Weights of a small GPT-style language model, trained from scratch on English Wikipedia: LayerNorm before each block, biases.
Each number is 500 + 25 x the weight over its row's rms, rounded and kept within 0 to 999. Layers, rows and columns count from 0. Numbers have three digits each. The size before them is the row's rms in percent of the matrix's.

# layer 3 MLP down (transposed), 384x96, rms 0.212, rows 59-131, columns 0-95
100:508556509475528522509540486552517528490475529502470471510512495490543515514461519535542485530499472494549483521495474507527487472503504490475494538477542503486510495479453532525450466528519548523497533498482488534513510487511464547478491485485518507522456473509505500481516507489505539519
110:489447527481501468520457523494470495508489530498517526532535490535494462530519522519483498471546493488519436452462466473532555499470474507487496476482504472471510494474490498530511485475505488518497493470507488530501470543467530496512466476493482514526528504518501494478508536540522473529
102:519491478521520515486540478466507498515510509480493479454511483510487497518470468518480486549552495527539504497521482528538513527507519507522519523443480498497465484500492513471499527527503494524501498491483460467505461453503513471446516534533519537444504509535465501518509546512547504499
108:492479518501510458558522520467498477519557509521523503508495490509500499509503529500426520542520534525467490491512520489469505488510486538514522512510502463497505548565518494472513523478503493503515506540500481508473442520512509452513473492494475464541470538469509526524486501494483488525
085:474543517508524497532488512526509491530511447495474465451501520499497532477519497545492512479465494520478504530522505480463471462462512538548486476502462483467464497517505532484540538478463520525502499477479518470480492516515554513498531532500484488448505502494502510498460480519483465524
116:498469546545470473476511491522462529491507484492529505491523518474511512509551503517494553499521459489461487479478453526509504493500508516507440484492497534488500477522491498476499531512493458469539448485508510516457520464486520518530521515484527521477514482506467510454479466507509480444
107:518461532468483460502496499486453491488453458476534509505488534510523525527490548500507554502513474428510446502488487486496493426530548527474503473512505478484482520496496500508519469505504499516508532473501520511490517520502467535501490504494520509497498528506521465540468467489518480485
102:533525521520497466489557472480525475518516510476466508486496544489535520479484492502482506533463474538517486479487487464491475476474532473477453493527504518496442508487473518464510462532476488456458498525455489495481486515480487470544518491501496527460518496457528485505489508494474522530
108:483488529518487469551530484529471477516473508506495533540466510473461522522485446503445485505522499447535491532513508508480501478490470505468510552501475476490494519521499487525501480491535490493522478513522528497468501483480546462506514533503538469486514546500508453493522538536507506473
099:449494474505503476481517491489502482489486507546513533475484503527491458480545487514526497523527492494517540518524507486552505494488508504469508511495479504544489555496535529547497551486488491484539487494533469517521517506523517468504488478500474507557502497457482495497506437513482557535
110:517472474536495506494515529452487516498500490514499473477493474455537480537513551470467508519531463549502497484477515529487441517498512507526536489486488513481507509467498522482457489501482500520471487477495481504539517481534490507493537480504446524519536433538489523475510480518494499535
100:507486499500494428478529494508531509462490531509526489535505476507550513491495557473487506514505511539450493450506483492530495473515492459491511481480473479537450474504554502503498472545494484483500484509516531530492518521523451500488511512487505508528510481494533545491458528512508493456
104:517555516448508460522531510488479503493508476487543500510542524508516455458471471505515540480526468499491479483482514463478501473505489500516501488522525499507515514529487506452512498464473483540539480508497504520512519502517479565504513559476519467507507468533497481515480535522492544469
104:503538497482510506512501481500479523481503524510503477524495512495497512551489462482508503511489520468551500492495440488477541480523475516491478494499495508481497488473489468472476508527493512415489496483506489495554543498530528539563527481532523469527520519497519484517441490498532539492
107:504471485511500500517507493522444483486477565530468515508452492517498469553512493455492496541509489493519509560522475471485516542468495478538552503516500478502521526506498502483496529538507516517477531519491487515533486520463506477535499508458478488482519472471483486472547509510469496464
101:452442542507498514555495481543515508478460515520537502535499501462489468508455527546510520474508532502470464525473487517507481475479529500531485483532494519492506454495512534495511466500484514526492480489516523508440499511509523507466489477491453487498507553520507514490539499509501466503
087:496501500498499464472503539464511505504517463472532481498535498430492491491520571520500488497511471492448494461462531473528494470513499469499474488486533521513529517452499503484539527555496503485498531489497499524486520536489487534475529496471532477492478516486518498484510487522551540495
105:487503507528487499487502500555552494494497524467461457536472493512474515533499573529509483554524479505507492501459508479479493495518459468468503527472496500538499532515528504476464502483475489477492492479499454476460560511487485507497532503484517496535492514505511559484486478497520526497
110:543476485494523516537497522492531505491495523522487503471531504527486502499484539523499514463526496483525493522514497507459534510480513474429510483538460477469519493507531473531492489493498474481570470507486500504479476500467453476527549476541509513499490518539471483535508513452526523495
106:535501503477486491462512483533480529518518519533470453477480466494536467500493513499521502500492530457490510465518505542493543520485487474496512507483520535444556465474511528461513497535483498508476540487525513475539489483565483535471472499504488507505522496496533500504458511487501511456
100:525477490539501520507493505530493530453485475480507537487488508511522506527483460500482499490479533471474521503522485526503494511463523440520486484450533522520500467469483557476470465515482476499534496477544497461509489489478495520506488501472433459498502472488524527473485526543477475490
113:457484490521529506522483488471497463526504498558490519514508489490468489492535498514480539487514476498525529465480520449512517503477497548488495526501440505491470481541487489470494504540483523521450462489500502491514488537509471506480492494491456535538575488489521518535505513514463497492
096:461512476499495501461430530490514481521500500464463544501473502524491500491475526513476486526564545468480459506509550490536501511508489517515482557544500487470484532519482503494528509513528514554540497466472504487489487483476475473504494461498473491508504526490507525512523501521499517463
090:480506479555484451480482470495496491538482479546496449510544482512487473473528498518503530470448483515487488483471492471496461488539521459458496548492531526486503527473470535495508518509516493491474558514498457510504474509511524461495492490463494505520494514471548506517491524483490506481
111:528525533507478438485527490526537500469527472522488514487497488517495480506509483476516500503516513495532513490490520492508450461456521492467450470471559476556448525500489539466474493501529494469470494515516504523516497483469492540547519485460502507532483500466503474484494491470488504516
104:524514475496523477487486499506515525486501557540527474478499496525534489516504553466491499457485512527541503521459509547487504524519485511549471482496502499469519490509473478487549466524541524485446494497515485516500528451498505509474508509495501465479460492479474528517502466432510519488
109:513530516515524519534468495510462505462542521513497556489512466504444494469511460530521492511493487536448511507521485529550482484494464514532482497522484484494476496449501477487505463491524497508487476540489502548508471517518521515509540535507466490507463497475487493513512567510492474490
096:483565476485503498511483525464484506514547488495523508493559492514550491491520536502514498483511518516437500518480498492542500471503458487503511526467501493491524456475515524475451486486518526474510472522486512489526510507541444553484550488496484506527487469463489497535489506503483482486
087:524447550494491505466497467504467466532441481505461495506510500461473516501473492506449495496543538533525479507487515543509480520505515545492504513500490503510482522517515499536468510479514511452525463534512504499491494521524473484504543483498519528501506508515476475537462492499555472458
089:513534463541544514547523487466528493523525504488471492509511490535518474487497509505497538538490534499525491502490499488471491514512511480531533499529519523515510573502540472478488479490497495545533528489496550508520512496555511522470491505542515565505524508506536505513517512514464538520
097:539526458530517488493455506462513523493492504510489477494512475521501498493477468484494470508484501501537515486559520497509475490524543513517474517513510520491528519474519503531499515474514532537511499482490520452463519476480532502504524483483507554490498529501496495555430541530510498429
089:512492502476536477517514478476527521508495515509545517491560464517505486469467544520514528500506517458504527485473492538505477496513467494505507488510495514487528454488523493499495469535474520469488504490521532518472488507498484497502495435453499451505521506470501493473477459478420467470
113:490537499513539483479505534502501536560513467487490473479501528456531514483494489511519499517496481502498534490480486491500506469499494486508529466502511518496482508506474507492551534487512520483506484514487459441511473519523501462483505508481496505435514463432547541506477468505453547502
096:482507477494491499467494513474513518503420546515464502509475497443482488501509497488489506477542466526493510514484537498511471487522454500528483498430500508477509486515476528490468518509489458470486488518495501474470505478505521527483469503465493434505491447474510511496446516501529480491
093:486489495506481501495452504536483532513518468525466544486493472466458518513512530468528492526540510478542494531468504530517505511509503508487465464507546478505457507488493475526507507492514473468498492478500517530532474464493528462479492468507464501532534480554513462490477460517502444508
118:525517419527494467474503478499470505487481508503493433554510527506555488529468522488477528507511539475507514470499524503527540524550495525489500539507507481511515521500493508510479484502536490520468480515495467471522497462532496477513495492474522486487537469478531509490481536487458494482
098:488531488547526534513482470500446490542491497492545500508526514526493531464536507494520492485547450482496543483515515502520521473514478489515494514502508522511505495468493503503497516538460549519477518475518534531468501529504501460543503496471483470571531474492494477532515518484485480471
096:553520513482518459478571456507482471478525466503561498475479502507511521480500472488467506434505538496498527490494513483515480462500517500491493487510491485515483426491486521477528515478469503473498478540494497504497495494497477509516495511494457520472472488517449492536459486504511527476
100:490511495497518524540478467514520478525542499507564513554504503499437515506516517482517493465494505541482463511412507553512509474500463519479491518520497498498531515515498439496521499471477529481498484492488466460476515491484490505518478501508543518509519493488531515471464510498499502517
096:458504546537495503508506495527463472507490517512523514508532531494530469499483471484482512517512532454508481512493509494494485508557483475517478486511501550506487544476494521491509514557508484457472543486523476510515491510513446450479482488504514461536475484482497480506570499493455492524
089:505520502511511443482549485486487509500527455498486503512450500505504534514463503474515466518461494484552480467520506478525495489424490502505503478469507490470467507527539599526542517504487480493516493505524514481501500477511504519492514521515516498557522507500492511510507499475505529497
117:500500491472513498500495524532529497444515526485456499484539481499549501513487535492523479483478497493500474466540462450451478496453510501499544497535527483539517507456528476491522475552476516480526525485534522480532507483503498496495479469518478502464516495454521523498537515506473502467
097:559508483476536506483484490547497486497514520467483509507466486497500475512468483535514498491483511504476533500481487490571509536467510475441494500504532522470510507462533484517520533486518518480512468495556505519491533492547483552542511510542470468497511492480478502508518493484454494477
095:482475469479498505472474486506531523506495500528506534468480507492499516525500524518499506488500488501496494500529542472496435490475517503508513450522521530506503462522535542481494516482475421511509527536523499489483484556457518493495538473516480522514565499541514506537532525502477514522
090:534462500512499488496501519536522451495528471501523491491506485500441518530476507467508503468512506507481536516482499465482504472468500490493501480479450515466466500521554490491487509458502481473470498509478539488469518544540518495502511472502541520516480553527526495539489480509558500548
102:521477494462540497495533488529517510463522458506442531498522505488504510494491537517521524520494483483458506534525492510464508524515517462486499468501469525435482450499484536483524450527484505513509488469491455499516479482545556512502496508470495536498504492510509471533531523516484507467
094:482481447498491501497517502466529498503479483491499565542501506516491508494494505499470520489457480506491509496480480454479517529525465472519454476492507486486537527524489480505470486515478472480526526526501495507507498459562560489577467507513524513524534474500541523523499511503501487463
091:490522487515510527581465513515509520515489515545478517497514490520536506486502509520492494517495524505476535492501500485503466488490562517465488523531455489510484526468516469508515463497538481451500514518531505527453481526519461533474517482452465495499485505491490488468483550543472480501
088:479485513492523484523509523502510528491461498458495508551492506510538473490508537495530516474524505563484473463548540505552519520488481491478543497464517476475496526519537491508531453455482495539499505510475507537530490498508498456485468479492526486486466520492495511502518526525461533470
099:478475516503489496486483486533496512481494503476487527500536479520505514519478512521510504552498530518488470477504500427471499504502494530496511533553542472532443494516518462456507454492511500491534532480550493500548501501538502479458491511510488510463513506442508515524507544475525492500
087:492506505495514531484524520532495485533510454473476498523499517500453453494451518491487489493504480480495515471473459464449530538487525492461506506493514497436467486495504524477494507523534514504534521531512542526527476492490532510494526432495459459474480504470477494482510537502519490490
087:509477480485499531544504507481474465495516509557453519535540467513520493495492505535502482491478515509520518477507462506446510493528500525512473439482471493439542507501497492481512513503501494463515463491496444488516480502535500493528538489515479475490498479536490550490494500472492555526
101:481504442503511519463467485495509450513479513489535493490498545500494512511465500489512509544506478508488479536531546507474519491478471511504492487498513455518515511484554515476534543468495494553482472491518463437457510514497518475523499504492531475504496498535485502523476505492541551531
093:533505488457457504528517496490547511484486491443484487512492506495508494496468494485507510518506507520467489431513522467490491489461504523516471503484524512534506537520509514517418534507532501523513499519510488503529506498483462524510508510521536480511453501470516478496524576489477496454
119:485508497453498511552500507465514469497482542531496513529474499499489497510490459516508511534470490509557531494555500513529529493495511497486534470479500529550520534534496525539491494472483505506465506475448500482517515460467519467559479489480511480506510484496474476496472502536475515545
092:478503496529519490498522527524476521451486530498476498481494500504508508478483530492556505561469491495493467529505494524481514444522493444492537509498534542523497452459483504493516463550491493495525545478526522550537497473496495511494540515536490498501499479504467501526455502503495511477
090:454507502477498544503496506478525502465517479491495492445547512519501553508503478500520480460474490482513481476522462474473519530497504530463472473540499480507481490484485473452523484529516509456540501509519492491548451520483494550504477511478468455466511505456521518501522500500524522505
092:543507484510491497511528512452467506507511491521495513488529492517519468496512523554511511478502469505517520476535489443496477522479519467497534482470509501467471453493492521519484475537482472498540491492543540502477481557504511491450456505509495525539549495507553494495486485534465487485
097:462544526486500505528495509491519496500496495494513515475497509537497478488554512473539506487526479478509556473528481479441475515467511511503433519498535480493510475507499473523525510529550471502570500472481534483527500504492478527511462470494498485472491465538525483544503502480513491489
120:489510543510486507497482498495543502491536517551568510519550522499527517546533477471496465426487537470502525516511439519503505503539473472465538502490503511486467507473494495524499472483516521504487483490471479484534530501511516481487474503514536492553497485505522509496506495467512503527
082:486516561550467494519487480498523496499500465511481492482514518450486479505528504493492489520488466494505493491512523517482478521473491534474489451521497526499504504461462522528535568527575528526492535480485526490493504522514524498534481492486510464478526501526495463515556509500472483475
101:481491473468480539501534502488397496516500500509485499524473530523478508506490485513455512525512538514522508520475512527478469466523488502511507487509534453525468539505486494481458506506527513512500440465511490450467490502499527493487458525513490501481505541501457522509459484515497496503
101:516542526517558501508483496492534469495525455477511458461499529482475521526498503494488508475494517500530522518506550452484482484490531459499499488560502493507498480518468482507484504539497530449532508512518508513520480490513535520502509473467513540523508470482523503544430482477525510496
091:488488510511539479526492537475518538546534509494537500519503513485505480481510447492510556498495513510512514452507500536534527499470533502514540457496473478502517497547477522498516503534476524490510474510531497498527492541518455541501486504486470505542524468445539500498500516470496456478
092:494475482506488520526562485496509491507521494463496501512492466486461441500532479483508532503473507549502476492495502491493487498543487510455533537508480506501488497515492495488515485481451460450508495520547559460514521462516518498545480477570497500491490481512527496510489477538468510499
108:528494505467535487494479505507514474503487476511500496505513452507491460478514511516519509494485474469521528524494451522505490515522518504483504470508542487466521502474494531446486529472584445504481535531514542533466522497480525542479541499468518513489523480490483504510476470501469464477
107:459481535478522496479462487529523502541488474492478503485494487501485483515511515527508493542503463506498463529495493478517459456460545461527508534511486507535508522465511479507494454515498493577518473476504490513483528536470506528453500474498474470504488498511536532505535518513522512548
085:512493541506511528512476525542515509524488500476517553496501517537502450473517476531477515480494481458496532487472516502524523502473472472495448534469537501484497472440499454494473507450495480491504518510495498525466495523485538525508510441503498510516530519478472499482521499556526506473
114:516507482509546472484541512472489487573467528461509471432495501486487492466499496466537491512437473517494478506499515523498486490503481488473464513482490541504498506488464511521497525508430496497495520512531498496494509517494457502545496489501496496511473496480505499490500449563515513468
117:486491528454461511485508505508498509500541501494515524524506523488522511529486502518499510493447509464521542505496480504509534531475499540527502455523473502488542544494536495471527490451504507535464504532570495517555482526506508506567470485500473493523488489466500491498460489518510478515
107:466514479463489476508477487530497495483512516517467519510465492483509428524506501518552461474492485499542504523506514534535461530509508504510476492506521468551514493475538519506462532519506480495480510506572469465491506514496468515491510496502479513451487501519486491445520496546529531495
099:551468492537540445527517481501506483524536482489500523464531463524478490501540490504478491524539522477571521540519496487507507469495516476505536491488498460494505490504503517493495530490514450485464486494507500514511525513505507460477561496519521493496522518525505477534455458480519480532
092:471469469489516503545552486497456499500516498501478514496494489495453487477500457521528517521506543527516535510551548500472481505477504491439464521512506517549516538462519483491519507527526488487514468517500484522481461485474507476518484497515520526466546501465499471518494539531506491471
# layer 3 MLP up, 384x96, rms 0.229, rows 60-131, columns 0-95
106:500480517504523504475506529524534509478515517523457479508523469508521507539465503480470551512501519571475499498474535527495560463509475468472551497546482481460464473523522507526506524524510511558482510515513471491509488502525485493478491475517483491498508513464519499494515509523461521538
102:472505496491481511505480502501493519508561527537494501489474551468456532487473493477546477493513501497508546532483479492456446513434473480518516536520503473542525497488508524470484541528501499500481461499555500466517493471482523492476477528509545486498514485473494513524492472497493494475
111:471470467536497497490508513536546504501513502478503528488497456462519528528496492508523538477504530483501503490476507486481490517500518461487505491562486545461500488516528528520472509472501499542513486457463525552516548495525474489491526546529514533542518499549500478478467510507497537507
093:479499484520480486496522510506530477525487510502503483474469491489525519530525514528520503501479499500503475480483482547500526515551476524462494496514501466514506486527502509494498554522458489561511463502496457478525497500522476531505487506519508533555449500509424510455543489502444514505
122:503478531574525515537499465541523484499493499467517492510496491474470520495466499507517508542510495498501549596533496509495480505527525509477493501481529508479469504517494478515494467472481566511487518479518529530473498522495516456508484518505498497503490497493492529530513513515477537553
106:510501468495474527534505521493501523465498515498546514512475498488474498478517492521491540537499512527463501463501534499518461485461486452552513477486496496472494533520508564489516522531512466441482451507502525510500501504527453473490502461469522516516486488518503445532512478466497524502
098:547491529503518539480491525525492459497479493499500521513513518496484529502450514479514496485470552511492524488489507474437515513501502481484493501534500541479488524540485477469512488515514480502485481451467530474539502530518445525494479519433518493511500551555483528463509496507484505502
112:504439515468510462530436518532525517494465528531505487511459506549501514476508436516514479526513505492516489497536518538543498495512516469483513449492494504503508499526478481539474532516506487506546487478485519533510480473496515448489531486474498470485465465503500500473516511509471530494
106:457505489470458496487475440484507499435534515510485495507538485468500467512501503539504474494516526507460506538480493491492494478468491542509561511521491487486500562488504536487515486495506499503517530491480503496516493528460485500478520469464465471445503521507483518511498541481530504551
102:486496467518511481502563517509474528456484534482534498498552503492536485495499494533464516503498547472503570501492479518480457535488510495493506514457490516512506475516485466455540513505490469457509515550465501484505470492475478479488545459509468499499479503503466503475500507522529519515
097:500494503472550501525486486498488447509511493514530527445484466543527507497518486539528492487508480510496526534504509512513479441449537513485517494507476497497557463522498527559501534484497492487524509532493498481485511492494526492496546481506547507477505484458522510516458521545521531513
099:504503524525498535479508517457479534499502534542476464499515488559474482521496497474447457541491508487502529513476478533482485466518463542475533516515495525530525540512462521497512528492476442462534486506525502490533460506471522503536485487471517481526507483518512476484497483495477522509
105:531504503446485530536502499457506488470477513526507486479500494496514509483524492496461508468517521507491503522561482520478507511463514484512503524489459503474517505553508498486577510541492517489523510530481501528504441532479505537486460501491487478540539435524501509509517504488532476508
108:496474521520508501509506473529501533485502480496481448516500488508494521497483489536504520483475503498448509518456513545461496516469514499473510489477441453478439477495514510523520538460506494479503521448518501555508485484555481488484525529515500536507477502496545440512523512514510509492
104:508501449491498493541477546478516556527495524503501509507499473491470480485481469507524506529525477462494499502502510479491500526492524446460507483481516489488487476488485451508467505525496457513524542453467496536553502493504477552469518487528518493489475490526501487508469517494553547526
083:519472514500507506499476484498458520472507505496561479514539506537527515506482448502552460472499524536524544531528514501502508520519517509503524445487533480506503474509497515539528451489497503512478498478516537475529448478497532497546495472533495474522509495484508513506512516553454496504
097:523480543522512465515539481512510540539502542483522537508461470513468505520502482535468545470527506502514505490466496501466488500476457529546500502522489501484526527528445481467536525526472499484498490471469462501482480522471467513484467508497517455489502491464470487493495509548482522504
108:483475510508510518483476500490473496536495494498497471498484492510486510506536510477442478497516477480484588514527503457502508505479501496505520563551465447498499488492487514509477473535515513523496498466507495525532486547516518454497474544528489451509467473515513531499467538509521505506
108:495460457470541483492481521556505503503504505480543538467570526514515477507482517526465513477511491490509520505519531489501480467510516517464519468499510521531505485522458527488487546518512519534506493517459523505496515499460470544474551484498515481474476519525506504461486516530543515494
097:511486567514518493500500515536490537490490520474520528489471525481480506526504450513479496523466490497470505514498473482499504507475471471532551441494492479495524542524496487532518558497483528516498484514517457500489522546522507515564501501499483473486507509491484542525484460515467486546
118:477489543477485491514496543536497529467518492469512497512481508492468473511472508498485494492456536460475518512536503521564500517468508450445459497544510525509496486511510481497533488505556503526498508495516526487522526483523509487497515485496543482557496512497560476520485503480473544500
099:507505448471485494491458464526497495511479510525507518478494528503520506496511511471452515528493498505507502521513443514523491489517472449494556487489532499539551527564473513516520528488480521461485481503502484508484508473521512488481455475513461473516506469535464512553544495524496503504
091:498482509493486489500508455455477487538451517500478527535445503507508508516498448489487524511491497470475480496497512499509508548484514508489502498455457470518499473534508509528471497541511496514466482484503525487530450531507517527530495504525456517472495500556502520536539544486467544522
101:507495539511487473513497484491524498522502518479491492515522505555509547513518458494500481503517517473435525507457536486501486505475515470507464524475508470473516499441462442499510561502462474513502477494464523477500505514538514523445503503488467503486513509541554501502476496511484494497
095:517485481533540500494489496447469511537522499499509521436516527514526480503520486478491534546522510501503498544513472480519557456503542499480528490516505497498467513505511502510457479515560512477510494478519487484522497438470493516526500490488490507467517541472520469481467458496468513518
112:492470461490486524432577513513505478501513519466471507502484488486476539498519501528491522517467503485517467519496515518477467502445479474503563521451505524481506501520490497542508506488507464440483516495501510542455519507519477517498480521512502470528530521511524517496492491522527530489
098:498450524499527469509509534490503474504460501433459509537462497430511508504499499484480466536477491494473515550492452523499487515506509504467454507502531499487477513506532528522507521505515482486506523468546462497489496478527518497508490500551470523475506545517518507467475477490498537515
091:478478459477477464506536496458538535484531546522471469528512480509566446524509492513521492521462472498494514522484504487524485515482482491506526526475484498501536510497498514522466505456496482519507507498486531535464504494502521519527441506495553476477479523528505495506521527501505470555
100:495481495520529515525537515522456498481522509552506568497480521502502546469511452505514483478492472513549498513521479508509499516461522519472479520467519500472517503537521521506503534515525488499512458529507457471483448496458481498482486535461502506550492508503486511541522522534516481520
091:518519453504470479535511518519503507516489492514506505528552472465471515481522500492520451529486522515537533499453465530478543496526523500509508515465471451511533501507490501456520528526484507552513521491462490468497495521539519481509524485508519473483485528537447553508508515480479485512
085:521486488499504495455513502512487543477470513491518507512495475496507554475487507525479506535534522538534513498467493486509484481517566466534514479494429513509485480496502491506514486551480459514498500486497494447505500525505494415523486523546475496482488473486488538481485504502541501498
098:512478517516483523524501489507469510450489512536514492500555476534498502461524509465497535499500503497505458530522482545504487477515535499479485498488518499517497490506539509506448516449453495483512500455457487489469520500525525513531537480484530487511500561549488514504435500514528476492
094:477487531492491487495522478505508431512520515469472547516487508525496523461518517522491535509454526548551505480495525528463535466485528509491495460512530480483534503496489499511523499497479484512501502479484485495520511487525498490481557504516455469463470515493457491442543477496528528484
106:525486502494532519501539523511508496499494525486492510565557508567509511508515494497472460503519497476460518497501514507514475477517488490492473476499477537506483465518504503474523497520503472450483509494517531449456483481493516530545452521526516519473464491511549496515483510526567507507
120:472452490501490460517477518516482552487508524512461457488500529529572521523498489538455446494509506484487533506517517523504465507504468498504536512509487532480465502536478519471507505539508522520499486453511543493516549491490486515495478535481467516496554526507526506491512524509479492508
095:524488480473528493489462524462483514499473510494503534493526504514497518474488481495497469459512503518456546478530470506446486517490467480477511489503483492513544496530492551477559530467502480529479486468497476462540490483493521526505540531529471534524499521495510544465513459539489483504
090:468480509526495551564501480502470478508483489522496466528470485505489546507499513537527475541545545504485446545502464537505503516505486497495465513530465484518497499517508525513479508475506528479488502500498508478526480499531437460476484526510491459499515494497525471474508501519544540500
095:502477473528509529505498546525515508537486520509518541506545507496546484498421537496539523534505511463488501472528498495499526467525497519466501517495479473506511558516555462496498513513477520503513429523530458485524506482487478508498481512501525510496492481523491467475507502481501486458
095:483504523482494470525527538452468503530455465520500495522501499540537473511505536455486524514511483459548504486527512520516500503496500500521483494490485492451507502511505493481542493511530488473487490502510485473506500432566517526488525475537472502475526475527510492472503498463532533554
081:497529532530486500463512474463529517526489474524522530508527474482474462473521516454491511473501522536468516496483480510533503498526524510504508506483454531505519477493485514511499522506503533491468519534459493506526490478513501488560475514445536515486532466561529438530490514487517518486
102:503496530498519491491470488468527483475504486513496503500481502535507508477503532448516532508519541524464505547495459488506533467510452470501506500498492484501470522529471492530509469446484495525525527520528523502496510541526533465509500465474510498475521510531520532585455476482510491522
097:488497475539475484476542501481492501486469493462457518483475501480527484515521522499512489515529517535536497530491498486468481513471472540526500487517467449485550482488483504490486505502480541512524500432443524488535516532528487527461480508476509499541514521493472521495488500509495538559
091:494528536477507495492528484487506510508528475514530512546496481545505481509461490509483480508487496519482526531514477482510546489502541480479532506496512499492469473515452440475558530456489481518472533496523552487528496509524477505530496480502537524497501468462492553523527537492465480482
103:561489526493491492503505539492449509518534466473481525523468538507509494466523484451490503492482514477513510504496508562484493522495540474498519473508532503520524532514432501531469539514479535490526513475521466475514499499510499497537550476506483473510503514517488525465563486498491496492
107:505519516508488515491555501480527532484513519498438494496486475516513463486492486520581474505515501500499512503476483474484527543482488453502514479467450530518512512504520538501514525469479544484496481475505520530553480515545474533495505492485496468530491499537538453514500517512500490467
090:503470492481479494464482517464509483502509531525479535487497499477494525492501519526515472485524517491477497527506492541477501535560490478493453525490486500499479468544526498499494506541474520493508502512505489499435568444478552493528469536554507520494517484500547508493504493510518494547
111:562450514526481494499492555565486477474487545470521529479517524520469470487494472518506516483525494497499483541528497517495474528492502518460515497534517531546498527514500506474519519488459535499523510512510536526491475519482530488468507496505531488523541515508501485503567512464515497512
091:546487469438501493489504496463493493549467512477477519504511523512517492490551555497461527479508497459490546505557477500495473538540543504495520489506483490472503487513501481525524522488519480492465466458519478472487501470530499479528485503521484531535533516536511502520514494530482481469
089:531457543526498514536503515501504464505483513509562489494483473497492510451499499475510523471529519523495466518479475529534516478494509486518488516522508473455529498485496573509499498518465507547510456538474479531500479506521482493539504468444476498560483516513523481465498489515495499495
087:507502475502528462498448486455488505482499554454486478480477531444505475491505474524537511483478516502510475506496516501547488493491505450545489534489526515506487471482492501494524536482511526480533516516464456489503482486519505472514512498493488543509476538550553498507471507476544470522
089:468570513492463474474475532534466515536511504486543503551513518501479511543534555502502499526501494518463502493480523494488542504474502549505550516499528501511517496508507508530514486496522494482496523511512554541490505511500517498465493512497480425509503485487478495528450473511517509507
096:459507511492509495500492494514460506431465507440543485498493505466470498532530525516516505535476489527479499521506477492486513470476463519520546475468501544468500508524515481514539499536520543449488472483482510523495507477524495489488539552497473500526518500516540521510520547512505515514
099:491513522515494501498489504556507516491493505551493492571471511510538494470543507532515503501519496520495531513492472541505517552501506487482492506460523486483463462506487489487541477505487496496474507533488480515501509489476496487468512505557466513478487422504492518432543490502504538501
122:540531500458445487521525468523474507535475489518494527530521485474510492502530502510499460491531504483486529493507483478528518504490460495522543523496469458507493469506506469529511528522487500522419481523514512493517487522503456515489428484491482459505504460498474519492486527538506488522
089:508476483476513465484460521520487488535520461505539502463488470511469506491514531494493490487514492519542539504505485491470540520442533541501472527484504518528511503506463473540482524515507516473525466485467491524535526480460495504479488499492514490472510506513506543517487523459579480468
100:527523463531498480493517532484524507529492529546532469476494474443486504545462490506486515541521509472515513519475521459469503535495488510496486483498485487497524495520470522466529503507481467497456495575499465537506476471510493508441520515491449462497538499500507498497514492487536498510
105:508474486499498489485477470544545475500515477482539536492514523516459505489521492462538498514542501556496471517527496475504526491490522483495497517483510473515523533516560478482517540498473540483499464478501530486482481498500485505509499449433491451496492496497551473495548517514530507483
097:505456477558505493488507487501525482488504516459514504513508457528552485497442560507506520530482565500510522534514529544547503503505477529486484496471533501503517500501486524478507457518481565537451522484491524501467499504505488516494486499518496524487483511519472498515510487482534527520
107:499486502477521464534477547474481539502546531492513521474493507538522463490505502444449483527495489482508486486546516507507468491512552509490516480505530502496465544480480524513499541513503511472498461466515461473519498502492508504526513500530526495531500501484513522498562456524465468465
097:536486468443460478470490486512520488520538492467494519492500481487522540474454481532531510501494500512509518490501499497549487488451495514534551503501497502499532543513513520516527489517509507504482513509478482488494498473533472464542551543518458477512487567496489544506487476540495494507
095:500447432494455504516505494478517511518487521497498480487472469481519514490490479457515541474548456505503464523469495493534499453476535473512494519497434494468513497543519481509472467485504484501506492481495507547524511510510468490491574504496492517479475482517526500499479501477537500479
108:512520542495495530488481533549474555505493520518510519492467499482528476453540482467534497522485487538490488461508514536466547511479492509521520559523480513542485536511460563511485505492524524507487468506483493504499540494516475505465476483480509501502536499510494527513547527484516490479
093:451498453511501519429438505526530508487512498470468497512502466541499466504502453488531516529508450506532486511511508528527487522515540497531523466511498494516504501527518461529506477462518534526489480474498524515502510465529498540497512503545497519481463516536494524509509531514530517492
088:497462463493484514509549461506503541496500500475482536517499518464534524485497526531495520517484541515485508484521495490502507509483496476474502498515557487461512514499466478524483510455537567494499533573490513449544491508499486512498497545483463523492493536529494496505523502490539473499
114:494503497533457478522513523516520485535492497513498511520475535522456518543510528478511498497517476462501529555458480490482456493465495512548528498492508524516496537517500455528470546513455481493476454505541452460493497503525465537537492509510495494523520484494472526510504470505498525529
102:506520536500497511511494533525510496494489519489468476523504534479446488507468501538500518485491518537555530506499536462487495491507516486465486493504522472448452552513533562546483502475517499460511526515495495486493522500519494478449520545507498531490510494536509496477496483506449505456
094:465477468490493477521463507498504547518458513528464519514511495488515491492471517478482478504542537541508487511505472551539473511482507494515497531529520484523493478471516502448498525510545526502497476478515473474509509519522476465453522518513512491526474543540512481475454476514467455533
107:528482495491540493486496467448525470485511513483443529503505517487550474487509510499500509545517552501447515493503499505483502513504550499535501478531492485487496501483447505478542495520486493519524492459457494506498522483481517493490551507518491486412453530519483505513523516495488501497
104:573513519515506497467501467545495499520494467525489514481546489494501479486509498504484478492528480477495536560467526517539430501530512509487517509486528506459431501532524487502477548502469516500490507496494486472504499497531493504485510524506544488512486493516490497506573505513500473482
101:487526466482500456494497509471489492472507545475547524478465496506493437490488481502500500483498473467482493465506483499499486500496502511470440525528442498505474512522481548531497504450487503546486537476547511494503550519502473488502500485505487522537487485534546501497493517490553522478
114:529485452509501477493502468527494483471486520459501526483508522500462510510530507465536518501506555507489495487537466505530510461543481495484516535518476522530520478522520478486508542501491523529472490508474492536491513489541477495497579518536504511512522467499555534513505529469461518507
095:508531496493491498524464489505505477473490486521529547502511488500481468554507548498499488506473538547536469510485515493516508504541560529490521483470489476508514481530529529501478485449507531482493478486437485489528545498522531511478505484521471508503476525525495524492471475543474551498